Each number is 128 + 32 x the weight over its row's rms, rounded and kept within 0 to 255. Layers, rows and columns count from 0. Numbers have three digits each. The size before them is the row's rms in percent of the matrix's.

# q: layer 8 attention query, 128x128, rms 0.0635, rows 0-95, columns 96-127
# k: layer 8 attention key, 128x128, rms 0.063, rows 0-95, columns 96-127
# v: layer 8 attention value, 128x128, rms 0.049, rows 0-83, columns 96-127
# o: layer 8 attention output (transposed), 128x128, rms 0.0489, rows 0-83, columns 96-127
q0 071:082153112154097082177134143102143135141086113188094176096178092122155106138180047160078100140162
k0 081:116106139216132142165120143174152081135170159104135128177117173114114104198106107139136114115106
q1 076:138139121195079107180146146136132142143126103144125190156172169111110159150133087147117153161166
k1 077:113153130076125106088104096168072124128160094079125099125106097087165142169197135174074110107119
q2 079:150147124169081143180114111119106132133146094143104198152149119064127155108142151134092122182170
k2 077:066107167103149069094116099200155119103150114127131111128127156167189145138179132161095166059075
q3 076:120086172105225112142136164146108139118138136103127084164077139152168083188093134140074081129110
k3 078:112156154071100106095155122220118086157166173083132124136105177094101177105126120122105145108160
q4 101:156150109180121142160114116110086132080145115104169127139159116079139166098153180099118116183111
k4 110:109099184154122041084106106164124175093115066141137173104179150087126126126144112165144146136133
q5 092:097144192058128122056160127149160113140110130120090087142057094135127120141066120148116078076116
k5 096:133101106103140206138174184152129091164157191132139119098068155129099115143136143112134138083104
q6 093:142121095203087114176129132111123143075142113120178169118172143095113159113140166109171094166156
k6 076:104128126199115076210104113122157108119137126124081177147205130072129077113119090173122174198145
q7 093:093158134094144146104187135150113089187137138125064085100093170140107117163089078117081143097127
k7 083:112158145065147171050168103126074139159169124142126123151030133186135167121144129067172129101146
q8 076:074135168092109086053147112154157126143119153147133131149091155136122075130105138119144124115165
k8 114:141161110068134213138156147149123128146115155158108068116096101197138136105154120086137142113118
q9 111:104148186083161129094201115133148122173130150124148092126049090138139113148134107147124124058132
k9 097:156104138094170195085195172102087116141102176133144071126078112197139139156138131091113099109094
q10 089:150163081107128077142095090094122163082168101118169171168183102119131171052148176109115139140147
k10 126:124102104177094085207094115123122135097116102131129164147219106085120119115158146190089146138136
q11 099:118147145132125160116155132133112139116101135088180091131093127176147165150167170145118102091087
k11 066:135177154088142121119164139124123145101100120174202085104092123187130131134141159077092116130124
q12 080:165133079064117198141096103131188124095104124113132127109168103140140183127140134073093151167108
k12 084:176117111157141126192099159111108088071105158125186122094114091181134141134136143143116106118112
q13 081:124113131134154147197188146106144163134137152115157101142141189117179169153198131169066152125091
k13 075:071146186149150047175110074111145177148138138082113167110125131082116132139098150128080116070102
q14 096:134156147078168179127073041140168069200104119172096101087126128112125133063103099143113153134145
k14 097:171143094132124153098068144083077129075113124118217132149117118117134169144146206086084130140139
q15 079:142170169137121174128173116134115151066159080130152150121103157161166118187183133095058095139102
k15 082:057069176179117097085151092151104122158116153093112118075141119149099107136119115152170151099127
q16 098:119164090133073106094121127129122148142074146202165110117125060108122128079103102147188142177159
k16 075:166154185126139139170111122117175118105147096107101101121127099092119108165144175148071115160136
q17 090:135149071183045100125094133142133130166104122175158162095148089119095137078154127121178129164189
k17 090:113127149146134131193078107118115146087142082134070106122194113177150137130175143168088132187105
q18 082:141170055191062131118110089105123108143117127140165168091134162096115128089154128129148177181145
k18 079:141113167111102103130098109089149139062104108160074129109211114142163143152150128154147154170114
q19 097:167150081175106166182113120100106141154123111135166163138172141100121166090171147098157161198125
k19 108:086141173145149068096137099149137154074136092138096158134200169107215156147137124170123150131097
q20 076:149167083176078121117100121069167120131101169132145145087172142063092157081130134122199141150105
k20 079:112130121217114124159134141073163101126119055156118159112166101101088064146098144148142150127168
q21 086:104122154128175149131076149139041149166113094134110108174063112129127151105125153149079142118117
k21 080:113063159125141097070171111158090139119129058138183121163105120097133192140165108127087116095132
q22 089:095117140117097113061138110129185106183102162122105082101090131151095082145097136147106078116119
k22 110:128151077101175166153150171111133100167144205104122107096091153161161172133138133078113112155130
q23 091:154093098171158160171095108086057096089163097155140162112166140101110174144151129094132159135089
k23 097:100141109174109111155073052137134145098110106105142137137215142085129138119092122155112160174130
q24 125:098105159082140144078175140156117105140121140137147103163035088125122104136096112141129078081122
k24 092:123111165096181182061149134106140118158133143116150117151063136180135131172139154127125106096116
q25 081:154111108086158133167146146129091091124127139124100092136144124133103147126125094117117179137071
k25 113:117114112182118062175079119163092157116133087096157163157141131052135135124113138178136130150115
q26 113:091148083160081098117077075126115146110140128110171198122171091095145128081121137123154157132188
k26 067:142084091132164118144154106164081138106133102143042060065171103176090160152171130133162126126131
q27 084:060157095091109131085125143163177147135150159164081137191120183176155200110135075108095170138192
k27 119:193155098150100124176085086076076130093120074146092110101191094112103134120135167130139182163112
q28 084:146089129128084150119146126122126179090118120147182130106117097115106137125109143140197090117189
k28 081:176140149088144069115208154100182092133142160101124125130152128129126094139165097115136096149128
q29 089:136080188124162130132113169165064152080122077152152128163094080157137102159073087111144093122121
k29 096:135096124056142100160149126133166117129111154120137185184126188056117148150093097169082115125137
q30 084:121124146171130160146117121117148105156109124122086163165128200143184086168134095111091184086115
k30 090:168101132157124130121082125121129077151147137116138088114075108145160123154104101154035151104172
q31 085:107151166117161156175156095110127152122156158111080105127167189136154081087117081162059147165102
k31 090:090171079146098111071105142200075171155116104143161102132135148108122148111139161101172109174164
v0 103:088126184142128144110137073102206147107169128074153131214126122115137127100129131090107171102112
o0 110:106137148101124141144118141124111137127154105134132168138122152174150111134100093131160123134139
v1 103:097126108136153092084114146083126135140152093170157136108147127121096057071100131126152184088145
o1 106:093147120115178127144155139110089117172131173151096120128055144102120118136084175166165134144068
v2 099:152135143105120126141148127128147135126129148172075139124116116112166071169077054099101080101113
o2 102:040157071140117125132160145125121091116131146142117133174084107065095131066116144189207126083089
v3 097:126152108121170130097133054128058145131175149158050088125158122084111200098160153124121150146090
o3 099:060106085131096080106138151124087143145108090116126142150130148124135115152164106123103160115099
v4 098:089147129113121079091131150140149105150147116115156095116129141174071176161138106106162139146151
o4 105:205121125125179151152117141128085126120160116154151155139075144130147136133155137090123174109106
v5 102:204117113148067099059127145125119129129075184122140106073132096108091141090076061143160107076125
o5 107:106105073112151125108174119136109110145088108091092080107084097079071134121158144137194167160129
v6 101:060119175136164133157112151140122150101133098051108101130107158126145167196163157137165082151073
o6 105:139140159176119165109064154143145131125141127171137167144175180162140095138151068174082165112188
v7 089:118130158128142068152089172115094111115160080100149119172131155071076111150124151149142125134069
o7 094:100100104136174178137128116106128083147098094176107113125118099092142139115178101174122149097110
v8 089:174137099115126141132135117046109087154113114152100137133190100103091162133135102110141135139120
o8 100:099134107091185140160086124095080138127089147126102138190103146110123126130133144150139207105094
v9 110:154163118192122131137084125125163107163154101120135134135119145163138125104136114084107114156188
o9 116:127164125091165127150124132147109109216131129140130114159078147129135175094155151114162150132100
v10 093:054122088175111181100123097122187118162124127088146108172142161097144096099145148097113143110118
o10 089:106142130119163151200137085141086074241072121107060091077062151127131128160125110133136128139083
v11 100:060161169172135132086154114135098149078130151147171108097129159140127160115163148153099134148155
o11 102:171134139098116179161135093123165131164135127129128142122125141184191127161154120135116179133133
v12 102:208132138135164124163164168126109129113084139128192123157113138105141126161163102133102112138187
o12 103:119119128147123092105138140102141112079115113063144146121174158106116157143130131162115059127154
v13 103:062165129093117130111094132152121136107104105146165130133102127150209142141172124156116096077155
o13 109:188110151135053184105135113088160143080149106138114132119158159137119111175139097106111163108136
v14 125:077155132128173117142154132127016202102140100164191078164124128134109190120208172152103086101122
o14 120:167080137135138154163132131102148131029087087152163144129178117160145124169111107174121137105139
v15 092:094141126123132092152164121176162146111095101164134169118154086165146120100102149137135152136129
o15 091:137128182130127094113123102051104188108146137160139172166150145139129111143153164079134168061110
v16 102:098096143099147148188095188141112120119091078154090099131109109072222171176089118141105106164117
o16 105:108106091162052136096156114131175076094125154154165105112124146096096130114147059203113142100164
v17 106:134124090169104124112191107077072205153085123189200127095103124147106122121122121157148040136127
o17 114:140088108168093105098172151144112155006086156091116150118154079134100125135107150135133158117142
v18 100:128180120096118140223137190107129126179133077142097128133116154139126150107207124164113150143137
o18 104:103117112129177160160124093101150152110092120141143120142153123114168115145143127060098154085159
v19 105:126139128076081117146082163125119061164160124082108153209137099166133102161091128119167123141125
o19 107:122189101116170128132101116083057093171162102190095134170051129094099182107123162196174127098096
v20 093:155147130175129083129165152122172144094120070137149126140112168156034151122171119145187137113092
o20 099:149123127100168181143074151132100141106158126156169158144126143138146046137116123143155191109139
v21 097:182115100133068178080082118104106098139132187108137083111136118123160111144101138104157150186102
o21 102:095138108088106093119139172183113097140110135113080124158090088084115104080141157156142063180124
v22 091:171111150086041121125136132131078132117119172156147105103175116127118144160182137151182069188119
o22 095:172058091160142105137122122160098129093074100063131127124119137110136140154082132136076208111149
v23 084:199090061118071145116099111141123153129124102158099130098091134127171101056086119136151100113148
o23 094:090177123121159118113176147142119133130123176108136090127159083095079094142135178124139088138110
v24 088:114171152110131118182121124109190130166201095098076095132129140101152118127130083082097173176149
o24 097:070128159106128169116113109124158107169143163177130119145119125134167196172139147133130148136079
v25 094:084090127123094166080161108143089140132099108175089161152131169137134158106097111113146127104159
o25 098:127114118161138058156108121085148117106167116097097076115179100109109146157118131130155097149164
v26 107:114099142150181172132106088099135095113122090118085102098107104096200100089092119112095139148088
o26 105:087182127141073125078181160144095085177189180143118141138091122112056125106097085158138120185150
v27 107:084095144161118096127131116123177108123121150214130109133095119141171143171131128160105164121084
o27 103:177119112155113183143144159153134148070135155131146204095140138141154098150099138162115100113144
v28 104:170159119105116127119111121099118090106166171099147165156140122135115184125098113084159110155137
o28 115:082128111053122113101099127127098096169142091139087106126106162141144147094162099195162129157112
v29 109:087215121085154133151092167132158179148156131145088114153153146117160197122073117080112130120111
o29 111:069112131102131103125099106113166159134138126145107084140118094110129190136193173143134091128137
v30 101:187110181079116134140136183098109128112136109154166179159123101127165116163153125126160069102170
o30 104:144148124085113082127146126152111083023122167125122144097131157162086161112078123200159082090157
v31 096:112147110159091148074103049174173134118127162146150108191108133166117051063053109135123123079160
o31 104:140133104107105077120144164153162119091157129091122132054151100162155120090115153068121100183098
q32 128:141080158139170164114175148134089082143172149132137131124092219147145089187117148078125123122063
k32 081:126134126061166111087092136134139111146122115081107136122120123161098145111131107119235172107155
q33 086:142066161131115102119134181152093061190118138125161082120142110167115049190074085075130086090132
k33 072:196138084141196134116098133127154099076156141091092164140113171099120164136158180148173103167122
q34 087:098162091090080136113094109104114139122113123091131142109161095124105150108146166135151115129133
k34 091:146155128162128083161100090122164153118107080139101157175129134107145113104114131137088130127116
q35 099:104098188142157118100152153143147115151107152113119108076104115203117054167100057099171135110149
k35 114:143088126076113126095182133114133104150183181092142133107107169148099090160104098100150089138101
q36 081:098100152099113117048122164172165100161104113113125115083082121125108075147107069107138119081135
k36 103:147102104071151179124135166101124101195138144108112111121102161157181151142119134118107081110106
q37 094:128136080138143133177112097085085130069158135127156125136138159099141158115148162138109121187130
k37 107:142155112151100077107062118156153131090100152148108162140196136094134118076103136119129166150171
q38 095:165132112115153153200153111114081172078166123106173158168102145110156111151157146129103130115074
k38 109:111087129206102089148118093175147143096112130100157117119183137149117118105126106168135151114159
q39 096:158156108139166128185100166108094183091142123095127153122130170108126160119088135154142142171084
k39 110:122132129190152110157069119134148133080108099104112178099232106123159135142113112126149172145133
q40 079:111077149117122121137129146124111110164110131149140101097134022140124105138139147160107127116169
k40 102:109134128070123090167201087118108101175173154092129124144089130148084086161130115116173102117102
q41 092:079121151083069106094107137137139120172126154131103131182127074113097084154144150131180155103175
k41 094:116130130144103121129124105094094182126146102127103126137187148111073136117144148163106143125059
q42 130:137125150091130138096160119169147142143134154122170110126066125160147124128118111112147104057158
k42 079:125196127151129103139087065110135196093126104156110132146150120091170140141194215132121121130164
q43 077:150128113090150153146142093155170111118136099124120133149066156094119130128135107096118167121053
k43 175:107164099183139095189045137126135158097115108126089175150171132083112155083138146142121160167143
q44 087:135105118097151151156148176159193152152147125153118153152111180128148081162085124167093129136114
k44 098:123181081154108118182098112138136140152088089101126139124190136097094105091154135115125164129124
q45 096:221106127155167198153135150147077174152183151129138090127125160193113112097112146138148068156164
k45 090:176135094145080162062147094163187113130106123137130147120230141128191135109151097093123104136177
q46 096:129170106226106154107101116069153145118069138130108119047180105130134095092133116166122156175141
k46 109:118160142153159152160196170128126102176152147191102178162084123137113092113124122110148121131161
q47 102:117041165142142089159166119140135104050113116164143184115108157104108109139096103165153098075078
k47 107:161070118144167040135116162136151126137127172066109143117166169123084094120081121158129127136136
q48 104:080097152120158160158168126157084126137149103117097141153130157142184147192189076125108118143118
k48 133:085115159091131164093140168128153050149159161092124148102107139159116113149110062080152168118128
q49 098:125112141142178152102165144173131066108121139121117113156091149149141134175099093091129148102127
k49 107:122111165085100172102177156146159109145130153090162121068147132179125127134113098084161097139135
q50 101:137071177140123157092146153196096104145149162095156120125111126126100052134101077096170068115135
k50 103:119136125075139110161146115069136115133145170088125135097144136145066158159109151133171088133137
q51 081:088132164119148103099099108172182070139115151110084108211105125111174068145139109136103170083174
k51 079:172141140133095155194179197112127073152178082133146067089158121187174154163128109132136060121118
q52 096:131097164141113137119149097160091082120134093138157151139069138134164111186143105101120143086156
k52 082:107139151086124155122181135123067135139152160112201110160120111140189153173114124121094096113117
q53 085:105154084133115115156097124096142154138105174120114085142152136082068132097140215156128121165096
k53 079:119145104197147096113106140106139129119156118116077131087152168126110077136182097119168133128151
q54 090:140166115164117158143077082080087138044117116108117090080125145102096129101143217173151141169094
k54 084:158111076193132084158083122162170119128116123117088175097216160098130154083111104141108170144141
q55 092:149169089138087184154067153089129153151104109095137060085163033098080130096165165115167121177096
k55 072:119151097176122122178127147125205162102114099144131171131163170134181158155141066048158109097178
q56 098:162102186123124146082153124194168127124157160170150133109093173166163124195145071109104121112128
k56 095:166124120065144176096163146164106121165110143131120066181067119096108107134101147127083099100098
q57 100:166161077161107142120058131084070104159148115098124159132167101145132097107135140083134149195092
k57 105:133127082199084131155094115154121129123140133159169125113166143110170189143109137113124113187150
q58 107:147154084163143089192095112093110132095108117109122153109171129091120166111125148160147132163094
k58 123:107119114179120097155048096136140147089132117131101148100204117106122149108109140118138175172162
q59 126:105139119114104091118068099111137155104114128097135142128179104105103172092121167137148125138168
k59 069:115115177156146140118127183089100054124147135124121128112108192139124083131098131142124135138059
q60 098:082102149130150078086100112178189091104106107092109106163165125154121154124137086168148126163157
k60 088:145117117132164174101134115087107131124108155153110105137136137110083117125059081168135129129098
q61 105:109176082142099111141115118110153135143137135119144120156162086124105162122159165069152070162218
k61 106:122135097122079186107171086126071077138158173150164088153087109130155082132163148133170144169146
q62 104:117117151071143131119153130124119115143156140146149097175088098149127115122168127132102058136139
k62 092:142119099162087150067117092090072172103108121111138098107138100115107142119155153149161131147080
q63 109:123098143130163098138141128169141128101138127102116144123123192143116135133076089192141123073055
k63 107:113129161102154101151105133144156168118070152096098125114168108081134153088128086170134137102172
v32 104:141098155160134141113147125111125160129109157145175126110109112126109152146117075181121117146186
o32 104:133109163183151168089104126121175151175158119105091160142148148164153128191128118130166187118128
v33 116:137104136115073098176109129141147106129111139109075100140095093149129121090108107179132096172074
o33 123:143135131137097146070125169180121139151140137101119139120107109166108099131124128095163149129138
v34 116:134134161153136121119153195091130120120156164145167127083123109075144161128108133165085133127177
o34 116:127058072153142147098123128151062124112143162158123133142101193106168154117134132161172141161151
v35 103:130093119130138108153148136045160082114148134110154162151128115085143103191154124179110172102154
o35 101:161111086139135156090119099124082149139122159145116180065152167087185094134122108110115130182083
v36 108:133089095071097093127169133221148128174043124178118098143101085104157131102110122091155103148103
o36 110:142177127130116120122129099131199090087145110110148110180114126137073124145091110084122085078184
v37 096:124154105112076135134178080159109152128124121127121111140161116092176162076159128084131071199156
o37 098:132126067069090107186159056159101088091123131118106112188123162120136111106130174123130117112176
v38 100:127156138160160102101117101112115186132124122168154099158121142214060161080155135136169169121138
o38 103:162109168127127176129175155143132114058173113181164136178070179194101154143108142185150194080146
v39 105:133105131199139168109123135187150157102105067216167153117150104174106111106152085131157149116155
o39 109:075101167101104125107142163112143133054107115125149138111148130125081120107141137138167064081140
v40 103:121107181109117112128121118150090137124144076083080145150116163142093141148113137138153161152106
o40 108:086137156166100133158091175171101123136136096082132099110159114124154107096087074176056099182122
v41 102:128141138096047122146111050120249088148114208145096139085171101078204138160094166122137198181087
o41 098:126177157152104106134153151159136168156116150095071109077113109114154127130139180074047056190144
v42 108:134143112056068124148145184157030154175119112097108112173098150111118139081035168080169122164070
o42 114:128123118083153097157113164141083103164142082129165113202104141136109124109084143148106140186134
v43 107:148124150149183149116108091176147117105139205105165090071121084074181103177150184086070196139117
o43 111:150163094093117087131200155125143143149065151130160128051075145072150125130078104141128125154053
v44 103:139127086102114124099101152105139069143117121092142126174152039101173082128086144195104138116133
o44 105:112157120113095120097127137172086113189157131095097140124120135126134150081083086129152042125128
v45 107:107087086164127153097104124178100175091153096137110103091135130155163134129078062138174139159076
o45 113:097131157147070097106085169162161124163119142113134094106178061104179126150199084207086136194115
v46 105:178125080131181135095088132099168142145131144085161077091113062101163196154160088118105115098129
o46 112:092129096163118153110132082115177142111134104088138125144058099104100174178141101134188187111106
v47 114:173099169105131134102121176097086092144137127151079151189093147195089103169154121123195114157131
o47 115:110107144100133144128105145135145107102179156152151185152140092132143108106128131157143128103102
v48 104:094129136139116093172117164102095137159196126086079098147145153156158167145160158114079150130092
o48 104:136126147126142135145117115140110177169087098142126101122125135125186128077131120153066140185122
v49 107:167132069110158091176135144157129199096143133152134118122077158127059188128089125115147076149146
o49 108:149085091149140140148159118187185144087180120150156127170141129113153124135108146191153159115204
v50 114:101133084124206100071129163166103156099170160136141099151110138152137157164143096087122168159103
o50 120:122129114122157107153117150132180155154135133149158099108156120110183143084167103198054124135138
v51 109:159152085128101147086099083178115137111074123089111093124121156130153132083121118099125128129143
o51 108:080204132111122103152096140105185085126118091134143095152087141116084119173108141106161184080120
v52 102:151127130069145179098117095097100138163133136098145108151133074120067086081121109077106141161104
o52 106:073143122128123109135204146130121090072119146135144153162095126112086132142137123174169102065116
v53 099:103186116130130111114150053134159113100060179087132117133179167097190154147124117121093159142156
o53 102:135108094119101097128185187134124150137111152107103141117119139093183128070169129103086069218151
v54 102:167139144129186162129151124099129108171141121148158136131108120114125092159147163085101158116106
o54 104:141183115088154102138173151099077094121128133124144127130040145111096122156093120079108124128091
v55 108:145136054103166150117158188135095165142121156197103093105125116102184146153083146127136152177113
o55 105:223145071147175150077161116137145147100174208101160130178104096098161097170131153141132130092133
v56 104:097170066091114100145101109129114104165118090181171105145137049070179157118142124126111132110133
o56 105:087176099113157139099157115125120092180138121126105096156075129144099182141158113128147125093138
v57 109:108146100133117125101154167147120110085110098201150118123063154148139161135116127090122110116071
o57 108:170086141123112163182088117133139128171138139171133107151103141155158128112136108133103209115161
v58 111:177124171173109101178104166158128139085200161075140138076089135146082133107123131149138158143145
o58 113:115106137179159125093100220187113117111125114125120123106138144135146084150119130165164189170177
v59 112:089183163127150137139146124075114083136126121165147090166090076107193100147107095162106137146090
o59 117:132156114101110178101111093124073129206165166159128124110042196126131117120110079148129120127148
v60 106:134143074184165122076134126143132164110141173141080144148184169106109183141130147101136185166084
o60 112:127155128169118099139151122110144164106100100082163108129197084087167127078137099188095101128114
v61 106:158114073077058161089148125128125152134110100176065102141152120126143093092157145116164182190095
o61 102:092187155147056141090110127154142119140084150124093080174126093079135152120166153119100074089115
v62 125:110117157148154154183140111062117065122179142137108149083127186124130110184182175120144164134096
o62 128:167150133114121101168112126117095126178092120133132118045127126085170075162116137077067112144109
v63 110:149171108201066131130119112067122095126103122089134152114140084183080096141188164166150128136118
o63 110:110148182187137186055130147129113201150137096091099185135142101172131120162134145078123159109062
q64 083:110199207181082109141155155151137169113168222088145119131120143229117053102121111105165087145186
k64 078:141130133150139173130113140099118120124078110122091092086186092104152171148133174151084099164143
q65 081:107151117115159139136110175082092163093099087150127114122143165077137203188170137137180151125101
k65 078:122133139180088100114122173127170132161054144166084150158122110111141139118120138174177123145178
q66 088:143117141132126125121086089137146146089112139192117132140128169078117107145104155113155145113121
k66 096:115081109106148117152138111164099096141135148128134096108076165096163117137072152138114139116079
q67 079:163104111125103129111138083111078096116145142128157113132157182138105129137100119118140150160110
k67 086:144136082191154147145124185120116101137132094170154153129180105098104166114107121142092129118156
q68 073:119134103181113138125113125095105157122151110136103132139137158124115143097063109143119183161155
k68 083:154108092110124148154149127147112111173109136151101124120072128164132135156080150137161122102170
q69 094:204153107183195070159116113129135186105117106122132138161155143109161134116121152139113120177115
k69 089:097176142147060123107146116110117116142108166150172206125131125052089105108103104144145125092166
q70 111:087176144155169112129080137103098126133133094051113176169122179085173165083175114141121152156124
k70 125:118092112175098126157109136116123099110115149176139178107230134023100114141120137155129106173090
q71 107:115189117162104118132086171092125144108144129113136145148172132051140164107140186141111137144142
k71 121:118136123161089164169110147098086104129130147149152200154173121084085084100157123141164140151149
q72 090:082105186096134083140128146124162170131122142120187106118130072167097096158106168171139082113171
k72 091:200135150118133173093122131197133121126105137131123175089111109140060085101092047096171167066128
q73 100:118051166129053126136171135132145107128134165124195146057138126131097054153144154132204118173106
k73 103:129087161114133104094121147099100111163155149083176130135051107120091118120064117146170080112126
q74 153:135137143146157146158104167116093132154203115135097147195112177151163139147215144121088144160163
k74 120:142172099084151096130131138125102122147139108162114118140100128128179150131119146141077130153122
q75 133:172159110125154122166102140091103105105186115147187146160102168147180139124139166117066171177093
k75 126:198159055143123092164092129127056129123152087158124108185065173135104112126161131102095145189122
q76 121:147147207127101143148165134173168170105094124137108150137172120168193155114143109111157132133124
k76 111:139113146139126144095165129170161133109113073161136172085121103128126165084050120109106150146110
q77 128:106104167143114114152123167124151114090083127217139108129159129130206128164135155117158125103159
k77 112:201170092186117115119107129134083112139078131155154178063095140064104142089086130103169105090134
q78 138:069104136087163095124128084122156133108087175078148088149116084113067097110050142179092126084129
k78 122:065075166100120122128118105128147113112148164126116098142179126161131119139089134124102155053125
q79 149:162078125121126141075100138178122087199112091094106133089093093096105112086173148136123080132135
k79 125:162119162145086145133117111184097137121107158106081175077195134118143111127177092132167070133159
q80 075:114157137156077166157146138139118157162166163075116122123113103167100100069113050114136132126077
k80 083:109190171137114140127100115110108143158156134176105180138115180132178134178124118112071142188053
q81 079:128067136207127188120163138163068151122153159070128094158084130084112103118103073132123166161077
k81 088:124132142132031151140085077120143134163060138137115183125165137128127170157160155153106139125128
q82 083:087162064087128151093072086099108142107105130211135134129142142108133179110160185105113151088122
k82 090:158166100199076109164120157116132117134076126106138143063193068133110122179179141128173085124166
q83 076:125083118145056111105140118119168117115146132084150100110073182166150119134081091136233105095105
k83 080:121110071129187118156116163160126087116123160147111105114085126111146101057077124130145155144152
q84 099:083168165142194083110098148097131132123136083146122152212127154042100155105178146145116115095139
k84 112:119139101171062137144138101135137096094072118178142160101176136022118101115126110132154106137121
q85 091:068142161166205123129078136111066094120152095105133214154163149121139161133162128123142141114127
k85 098:143125094204103140161160146143116104112118173133138145105210133000107127148122137117132126190074
q86 090:122181103110150152100116138107139169131077064132108152137128110090078132126129108089131084083157
k86 087:138131093147119108146119115145131134078095144171105125100155166092137152131143105129124146191105
q87 110:115128097091204125061137136181088132155104146125117170066077193038109143109134129134127134151085
k87 084:147101105134124122131154161186146120105137154181182105079188184111179139139111095115142095158116
q88 112:144112160112109176164155153145104126155194141106117109121122180177144148166185164113146122181103
k88 112:074093140066109098135123159094148112171174090085145094109080086167150086125140179132090089122160
q89 120:163155080142096098125100098125143128117125084111099139090137110148131141079145110117153188184144
k89 112:146101152199128095130077145114150108123146151088163164101174114091100122112155113131202131143106
q90 117:067123127163153085151107163107053083108168069091131125200132125129174143148207134134091120162171
k90 126:140127107116155116178104147111084142161152090165101139198100129180111109163187112148122140130177
q91 119:164096095139088137104116130117140148125140200162119119053160078075052101104145160130157098186068
k91 118:162074111175110107162144165133150130142183168134156170098144160166071079101192116126183085178127
q92 119:133158089151157162127145143103100108102113123156122113114165103150120140182145116071108103053179
k92 106:147191111134153166123154130121115132144095141124103159115086100128125156146098099104116132039151
q93 128:119145131127181081147099104096104069113117070131155116179129108138167123130103126125073179076183
k93 109:160170117136167156142091165107058124132144122141098159136126117142115125144144097102077154078173
q94 128:124069168137109065164146130074120116173150187142147116128139105155112067159091168193134122212135
k94 115:191051132132135083130075137109136094175181134130158149127108082157077053081161093147116080148127
q95 115:154152108119107176130121140160143156161085023139087123134138107117224180141159154105152140085164
k95 103:096187135131078184124112055162114180101088088154118138141181144106232151143108188156097111158158
v64 100:168154081142141139093140061139115080104084137120116125160104101093148115165090159133104134105158
o64 090:089127113130157160132108100152094145147077160160096192176120190136117121115182143134131137118151
v65 110:101176143087142145142166163125141173117044189138121191116130108117137137163076161132154108142103
o65 107:136149123104147141122059186104126104153141119164128135101140176150160138162131143144089159124118
v66 105:151114158111118155128112162161158146131147142084086148134115107146158113110107117104070080111195
o66 097:096148151138131155145075119142134119094093097098136138130144145120142140100104110090058145175137
v67 095:176175136088150135117122067117107138121196138112130128104136160136143154158117116085150092125139
o67 095:139068099076140155120164105115079127150199119132144099134114152168061141095142160212197221145136
v68 098:042103128130169149176149114139138156151052131160174113069156129176125156169112128085169143105126
o68 099:188144115093125103176159185091161126100134135177107096108140127135143157123079167070105122173121
v69 099:168127121144158114145144113129105103143195154103149147176134113057138083122166075150168123074149
o69 098:093104134175076122083139020147111156148147144122126096148138136117057112117113150145127130092103
v70 109:154124099133127121140166179051131107128077153137148160104095128146126156182106137079122168109093
o70 110:129091164155127111125142117112075133185072125099161170120164136136099141117111139103107118098137
v71 091:104093138136114155153103112125176060100141088144102095094146130142129161121111130138076117165123
o71 091:142149135181170171168161151176143141135128115110114173185157133108149110137143121066161092150112
v72 111:120136179129104113119160178120134165181123165167137123129125151136100106084077126096119118096176
o72 105:151137142090095153205119158063165097118127096172139088123182132123108170150112163177085159135126
v73 108:087082092143173146115151116178149119143112084209163142063135174140137128139130164095119102173096
o73 103:153126140146169094168170198127142123102139172156073138150162099123121170154142142098215113129161
v74 087:093078114103099062149165132076186135166120164155125127144125177128095158082135100098119174120160
o74 082:113132156149186156176104130148103143110126124111106162099189175095135159086086159096112079052185
v75 104:162093119152117114108179216158178092083126115189155111151120154172119143103168167217103124090087
o75 102:086101138167128076118123077130157107140082121136136106095140052082161117109091157125125095053143
v76 087:023087129165141090137107166148120117103155083107093147106101122147119113143163149103133137069090
o76 082:203194158189055138118107161145194156070135074132139125121154104103154155125127176107096058165187
v77 097:154140186072101179134143121122200170131084184133105137117107170112152116125094145091124087113098
o77 091:083119131109154160111065131085084103127093087127124122124119174110070112161123166132049162145130
v78 101:109178122112113110135153137094102123092101150081108152123150121122173128113122115145118148091094
o78 099:121110107106092167062102125152149139147096088099174113108136125131072109104110135157030146120132
v79 100:082142086160151099154109085067088082100095108146196155109111064141177157121130157129169123133139
o79 100:132120135077173150112174140180115104148129172088152159096135118151105140161159156162099144129081
v80 098:070099147105191117168160124108121125090094066088112125078148126174119129201160202134184109097148
o80 093:139109157168156120100159137160122132066166134127127115137127154141132128137107142085076130209131
v81 096:191173199135119154095112096185158165144125115106092117163105120151156127058165093082103133171144
o81 092:083147094112111122127074139100113131070147159094093128117107119104178070168122155087140131193112
v82 110:116087142184168082129114079100114099144175071140147094157146128145109089116152086109113190093123
o82 110:114152109187124148125212047184160157111132150124098186164080140166138126108109169062176084112113
v83 107:124146119137170143098071101114142135102166132142157074135147123168142098100135101152102103173173
o83 107:134131121120159126118170119156113127115120100162116174185082145093162097131149150157180148163097